config.toml
positions = "rope"
attn_scale = 0.177
init_std_o = 0.0306
decay_shape = "linear"
doc_mask = true
dataset = "wikipedia_en"
Each number is 500 + 25 x the weight over its row's rms, rounded and kept within 0 to 999. Layers, rows and columns count from 0. Numbers have three digits each. The size before them is the row's rms in percent of the matrix's.

# layer 7 MLP down (transposed), 1024x384, rms 0.0353, rows 688-699, columns 0-191
102:471473527491507493436516529510496467508477525523518526501504497512572507489502495486505461487530458473480499487475495507511505483465453526465561480528515493448534507495553492453507510505511483483484451482520488526513479440504501499516508560500494471507493523450516492503499535482530455528511496502500490487493527516509454511502518459496501478488525513470523519486512522503526495523466466538406508519473468527499522437528454507501484540523529509515514479519499509481493503494499512512487500510534479491503473545496457509477494494533537461477475505529491472513532542522475501501
103:453527454526511511496471504497530513489513500518482472513502542533495543498533523518509476472524495491498498515476486481482504512534537476535503469449563471495496487489505504493485502486474512506514482493491502528517492548471504531522511484488503529500512550507487525534474445475434484519464475432522471494486517521505517539544511523487510478552522449490490492498520502453547486455488545483478478511486488454500485427490511484475492476511530506491504507489512533527497487523513518503478488514489481500507476500461472533497498524449479468502503444495520498498479466506462529463
100:509520513509455488530479508506540506500550481518492454533460455492496491485519522544516500494519465448533476480486509489546485468509496520491462500485491480473488484540454516500517505458478485482488504475460456496460533474511525473468457507487492510494513530532524461517527501504477511463491487466521551519505504494520519484487470527532510530456510497484508483507474566498512536483496489467496475478465484546459490503509493503495479523499488472491482492502504449505510530491480512500521538499517511526504510511460500534497529511460494502494497464499522486499491523523495512539
095:512489498545492487528497437494512498513545526505497490460550471498504495481487474505454547506501502495481507484514529505506474520492528481456543514482488502505468487535501491492473470455539492513496501524547520518516515488489496526480529474545483530475507502514471481501546465520499505508528517479512486496455473513503469509532527458471488546509491480508472478515513521540476456520553505492514521502482475482464506469467461426507472515533451514586490513495564484519469557517470504503498500492510464498490473500491497471511486495484502472541488479490477525533478510519505485524
103:491524492542481497504513518510453500530516497476501537495532470520487494460472471487518531460488546518519462467482482459546521469490467503484478471495483531501478515483515498512517550508554535515520464519516522518517500512508522503544476519498485521469514505500495494491469529488488463501490516495504488544503481494535512478503496480529500525520517523460448516511507497527532465488455526525520487500474460493523508513462505525497447491515548558490504495482490500538464485488542551520494470525517520508501416507489498518520511551535537500465533501535533502472488515496569503464
101:509501481478486523525489510524502505496507520472482517486482495513494478520490445520513458495507492469486485529495451556482510545476450514515520545468473511480528460492481460511463492465462511478496491540488492527483482511564532491503502467441485484527500500474488471519522511475481507494453511491501541514524509504467524458468527456494518498491449467500515525512514472522504484490471515496485511535527483493516540486517526497522446443502492481482530478495473476533496486553501519553489478498508529500510493504456477492545536510542524522467499505482490466553525479499521462473
094:506475476489489526509500488475528463486470524485458489512506510514518508496477499465525525517531513527475557522471505499510491506487465522504472532486463513497508504489455485437516487509497512471465504512500507517517484525497491528464530525510514533495533508506497517498521496553492506540458489442460498543510513531477528512527523511461512477537494517456511524503499562571458513493485495573502534508497542481515527462507539546505462482560489505483499536503535504465514541511472518505497473514509469534472507508469496496517494517534512482507533500476509521523483508473491467498
101:523526495473510464502483515491494518518516518496507463486451529551491479503507508473535485441512437443491526461473494509559492466507508503467512493512496498514489497508474546521465526486560480476479465492499525447497497482530495510514567471478486506479515501504456519493513517502514511476464498494509492551490544465517486536514531516515476507498512542536505425509508462499505497461532488531482506480480483513519505482510515521522493483492502530512506482496467462516480529498502496497535458486503484474531501473512546520468497531490548499525529528459545511487524521501525529530
102:550465525483500503512475452478530507469493526458496470516477506505501497469492483467481485512513453519514529528487494535538508507496456495450482502516486503504498468514519520511484522502475467488465550576506468527482533486460484505540507484496463533513511523487482518489498481518469479513438496483474506507489439514507494506521549513465505520517460476506501504482531539530470529478518534539485530495495468447471487507561503514506508504503562486496475500472514500523536530524527466476533494490463443498535511540546481467501506468499549522498521521540459517492526521494519515439
098:519496463536463490463537493530499558534472486507479500472517502494519512534473497484491526543482498533529510482538535488485499503484467526548517488494533458517444482526511472525492525521496535494469504472484491543462495489479509472478507477481510491473508499485500503550488512497505515465510509514507474479504495526486507473486547471464477492448501548445505494466458497512522477510481495490474527493539511505494494498502466477511534529445462503510501501508532539508442510528505489497518485545550467548507513481484506511515491515481497509504520435495489550525528505437465484478
104:507498475475459506473501527503569509494501508486496514479553507505526523514511509491506518508494521524513523459536474538482536487516511522463488507513524503475518522484517472483462519498515500470506523503482535511476544494520530510446520518515464470514491467524497519492539498481493519499537520503512497457444481476484470526497468486493499494446544490453454481473514525483474471517498502483516482500501500515502493506490489510492479464522485485484499464464474457503496497464491522477488517472491529470489531470528500496496506483483509509457534460505430498517517532462499516462
101:528525508518480471464488525505526502526469490484555433497487499489465477477514487493511512497519547504495539473475508466459486464472499485459512533466484536516490437512489550483520519453465449470432474485508529523504522492526489520495529490532455507450509510498477533491452487489497520501520498555493464462491490502489472493457506514499505496511535475470572528529501449490521460497505562508518514532544493469525505450508474505489450509542533514505555503526441467516471513504507480480540468503484526503538502474467543497498565487522485543512516513467505491478495511450452502516
# layer 7 MLP gate, 1024x384, rms 0.0354, rows 689-699, columns 0-191
102:516492509512491500490474516503518493498485490505514517501512506483492490504475449549517488561444476545506459499474537509540494489518501484460510463499474501530486512494499495540505503534518516499459539503495547455486490495559487500445442524462511511496492539521473521489514541528523513485561499499441485472486470547493513491495491519511504441501483483479488503523532509489467531497485463510507549464505515506487499476497487547515466479516525470507479478508483510527495541524510507484499516544486482480460521499533468499484521488494509498496515498514486509497475521471510486478
095:491486449508512526500553540495496486457546494500487498550503499517500473473522502519501520505477480506491448526503460516474498471509517501471476533503500511489504514517464487499527502470508508510511482496513504526486534480515470494469493472538481481509540424506466454526464501445509533435459504490513528529515528481500502476471514469515523517495496479465532489512543498461497498477493499501480498505500505476508485499523486478520527510508459502501498505490506458536455498529521506447503477540473560479508475490492461519497505547468489459485491471475467519465538514516505507517
095:502508471468489509496484508493468479489494490482480526513510487447493482509477488515531468502505522497511523472500486458483496455519514541480464489520486457490479531469470491468540459486505507464523503483537491508490469490532515512458459505499497509525480520460466479524457526487493479504503497517535489498507528486522516531500492527556498525463539506481516506536519470501471556482468479502522497495484490516506503497520471502504487458489562550469508519523456543477454494460527490483493451486481537466523482492461514425524493473521528523494495523501515456462481450494511537479
102:521508544498489481472511503488506516467500505493525512489479518492523488512480497475548496467526554496534493476525485493515504462504497470479516485476503570512492505518501497485514510543557483484540505497486543528493498495529500504509505488477457515518507488510458512503554488503487505488483477514488491523512539476492512515480509483488481508476485495471426483490518531564482470505441518517524497507502487472471483500519486540494459469526521477489471477481508493468503502493458511508557474492538522545507483518475485512514483498515478512507534509528480537531489512488490505505
097:489491490489510490503515452502524483486494490504501486504514503518479497527523481491576477496531506506486527492555520532527486481490533467481517505511553547492478509492559455472545497463456520455499519515505511521502505499484488516528509480493461511505488490531489504540519509447502482494501516497501475501501543470499464485527493533465498531477447479526460486534515499491514488479487524560493487505525456477506545521498527479482470469489515539475573515488500453495544505457472468532482544556477526470480515552487531507525489517465478532506486469506506503450511520481461503518
091:485493459488490508498539496532553501516500475488475485468541469502507499562493498503502518517515502513508461528541509481482507507531521534519521508552453487490533506512531504507488484510486530502509527489466476450520492532472455504489516475510527468498501484513507519502451500520501502485416481516471481508560478548552484511473503549511521502458519477481500528512509510464522450485490463525447490504479476450490516522523486485477507479536498526513507492502484500485493464524523506504506497487503502499558471509451483496473516527509470506487543499476497469474503532523502489508
094:501514535440504504473505494484502482481499500479510469502516451495490502535480494520531481535506501477536463475501459461515493552507499525476494491502491481449507529514507505515513490503512469500540516481527512485481474490462489473461548498537512485515499472544501529479456498485487489501523512527500473551495501534486482492533488515437532471486511453486514469518468526510509498487490521509522491474436495457512487529528519527436500503499498476503521528529492521502494525487526450510492490513472486488518515510512500516528489452500543485474506502507524501514497507494474481472
103:504476507511508516525507519498527486474515493545469488486492538474533481522562545470512501535523491494501507509477506483507524515504507521537527503501512486484480508532527526534468479483517487479510533533486498500502483546504495535489526495493496482496488539509487446511489531483533474493477514540524511455501496503480500492495508499493524502504520501497475497508528478512511478483482481471483461511495501509506515447499517504497427540526506495503499517473499494497486514485494489524496547541498565504462518483505527512486491488555504474514508482451496513525489499521505491552
103:447483502462483526507503520483525490447418531527523495494504518481552502509504455503505565506495492462522517510508481489482500548521508516474497471499495472497497494501533489490512520478471528516478509530484517498472487528488460511504509508469549504491512496492526527537505487535506522453508483447461516510502490504513536504514498514541491492470538487480510506503481526509508568488571483496492500519493512465498491537505509504519491514517495513497462508512474518525475536494534526507483553520479483481487480512456455510485489485483506490522503434471487534468541506525541461528
096:556511500528453488513526528492523480528534494462494491512519497502479517471525509507521479439533520515519561515503445442518513483471486473491536494489516515462477504482516520501502508468492485487469491514538477483486470552482516502476486478492503529515485511515466457507517497480476481501512513463456505543479468458510485493440514537524525491495474550493510509490481523490445519495493463513536465523532481473481496509510488499517480492516521542536444507483512546507490519485521484513494510512507471494470524512456479509517494527518484519522517497537481501491488462538469532534
101:494541505526473510496507528507515513489510468462473521503482488478477502500471465473519534455508445464471480496530468496495551510489530479527485483549454515506526477468522508461548516521514528488525521517485488502479482497500509527531515528539500482504510429495496516514464524490519568496487521497499509478486511483510547536507448530517512497506518513537500507508510474478481513495465503503467461527443506506448486469511499493494544498472505518477471499460473432514489528517476486510521516531499460504496527509511534450519509493480509451521481530527507487495517485500491483506
# layer 7 MLP up, 1024x384, rms 0.0351, rows 689-699, columns 0-191
100:473504512472493486533482456521474541544509525484493513500501492499482440542525525440478497492454510502494511488490520508515500503528528538499513524491499509524454555481504473498482582509479511500528496511506489496528488489512474524559512491522491478494483504548497431501500539474490457510507476480493510521511507525490462530520461506501472460492533500453439492490479506490529514524502492507536498475487497487522486485456464514515498456491477515451533426464467496451495481515494509534516443509518496529480488497511502518496463486510518456482447519495544498494487480478548504495
095:485500497452521525473483501508506519479522466490492520544504545527503519498506519498523502547529477514496472539494487477515535429504507482471536517509542499526487498536472469473450525524479511546480459524477532481469512504503511515503503437475542499491497467473507500532494493499511493482492512522526501527507508483487560487498498524492501554497529505480531491490461513485508491496472497512517462499536467567492513479508478481476468508534482511533532487498524483538522510502530476516471500475481537509500505492508454502462512488503522507518480492482522536485482520510432471528
093:528517476507467537521499487505478493465529520518532525522493493501516514517519499505497521509448515550501534524482500449466493558474490502474483529447529492525511547504484531490523436533530494552535502476507515452479501489539481519471490465566516510520475478494465500494528503485462471506517517490538488490532438500502516518504495499550461498537477493535524508517562574520512455465511466476530537459489548537495449468501507524515513455519491489521511475524462530472462487499476477500528544493528555503511489479488550472455539475503523511479522523477504533468478477460450528515
103:517498527485514504508490508525483529521490521510521548506444499547454514502533506513464501445481489503501485492463477473552503471500511455470467518472507445544499476525487510487559483478516533527506488509549469512551500509548542513503525516554477477496536502514500480494497509468533492523531525470469497482503453500513527526527491473506525530489503488495502506531512431504539495492502483488516506545483532540535487484503513425500530519522480497524533452476525484489486554525499515517498525505462486477491489513550474534479574527478512510514519500479529490517484503534496476451
097:485542461481484501524472519522538524493475495533499513509504520501549477469502500535533494518522499515499475522488508534477462485510429524476479517494456491507496477509493477507486544525475495483473469512505475492509532483514509528458509471498507494467550517503515523454469481514529472492501524492471504519521479508544502507456527467479488531511479520460483490475470465509501532541470459515537487471528453533491552481489540454497486474510519490475496503498479545525514484523541496529507486509486487478543529500470519512499489446525534498467486497479502501469486491458528507462
092:503473487528498518468531526547461496480501528542483478498501552495469498475517483526440514508448478527496489458485501492501484511504461528508502483457512464472503501462461512530469511512480530501538536513475489551475498450497524478540480531504495460486503545497472524519500483497534526488534481476516452547503547483538537515542486497478502505522496453513494515487433471498492528492525509512486460474492516468512502466487534524511525489520501498483509479548513480490532503473500492476536488483452459466487468509516540494509479518522499538507461460515486505484512484514490534563
100:497486476517497481516523498506472539546545486495510462532564519493538501508468495464493474493493481497483524504543516513500505504436537493448497524509535496518462471510524562499435517488524469519466496467481489478481474467537487521488539516506515513457479517527488491507517462530507529511517505503529543513466513514476483477511470503511531497441479530520497538510494509454506513446506468509507501513490522513479500492463499509471502476508490518491467545498493506529494481514525460506525494491491523526442503482517522500459512533488529467500475530502489471567487493506512471507
097:515524482504484472484460509492517539472505469520485518539467541540524458528506477532519512518475457500456563531513529563513486514499501475463510448512477531525475470524500457491514525511458511517467506523512567527504530491519487491507516538493494490495476475492509493492491490496497534521516455488504497527494477478463477544522497502479507536503514508440496500510494521533492512471513519550512516471461469493487505538542503516488540511491541466484496492483462529503490508463486522483486487517502520523493548484475503488555517472511489501505522525558527501472494478488526471470
101:467487492513503517467486507488547491489503535495518497477498521526487485480490458585513494501468489521507512527451496544516469473494536520488485506537529495509489471501522452516496496488495472471487514523492461496502531484469491481483478480510511474546490470497460475512492463493462527491499481513522507485478492520545522503511487498538533485517493515522523489516513518508544484531516502458541518514455482500484516496479501476542485537526491480519497498522502458514421525507530528500520496528487521505508525476489480533467510454462477497564539513498494502511511493508464533477
093:466499499489517495476468461506512479524451529560499515506504468509505484501488508443474541495473495434471444492518451535536540501525504502540519515482444558524508494514490492512493475514547507463495481490489530508483522474490466463509554507465481444500500481492509505503476447490497518520532540518535508490511515495523455475516488523468491487509490470465508536518488484502539509503509516428467499447474499486519544493506502477509494488491485505434515506472517509499477519503496506507492498526486522491513473452538489528491499474524545492502518484498471509505527469530444538486
099:458528488499444471524483523479486486497494519536521505500510514492529532538525475442528509482423448472519495492504477441559540508458537475496480472481497500496465506493498477514517485478491441494473489522465501477530483477484483516546486517524536488485543443485491517478501517508450535516472545539500505500503567499506486518509493508513556525502572504506498503548524499492527528540500498534478502489547492511492496473480503528479526532506520500501484500481486435502510507510539509511551517508480506473499514489522461471477497501479514461524480485486496525535495454500479504532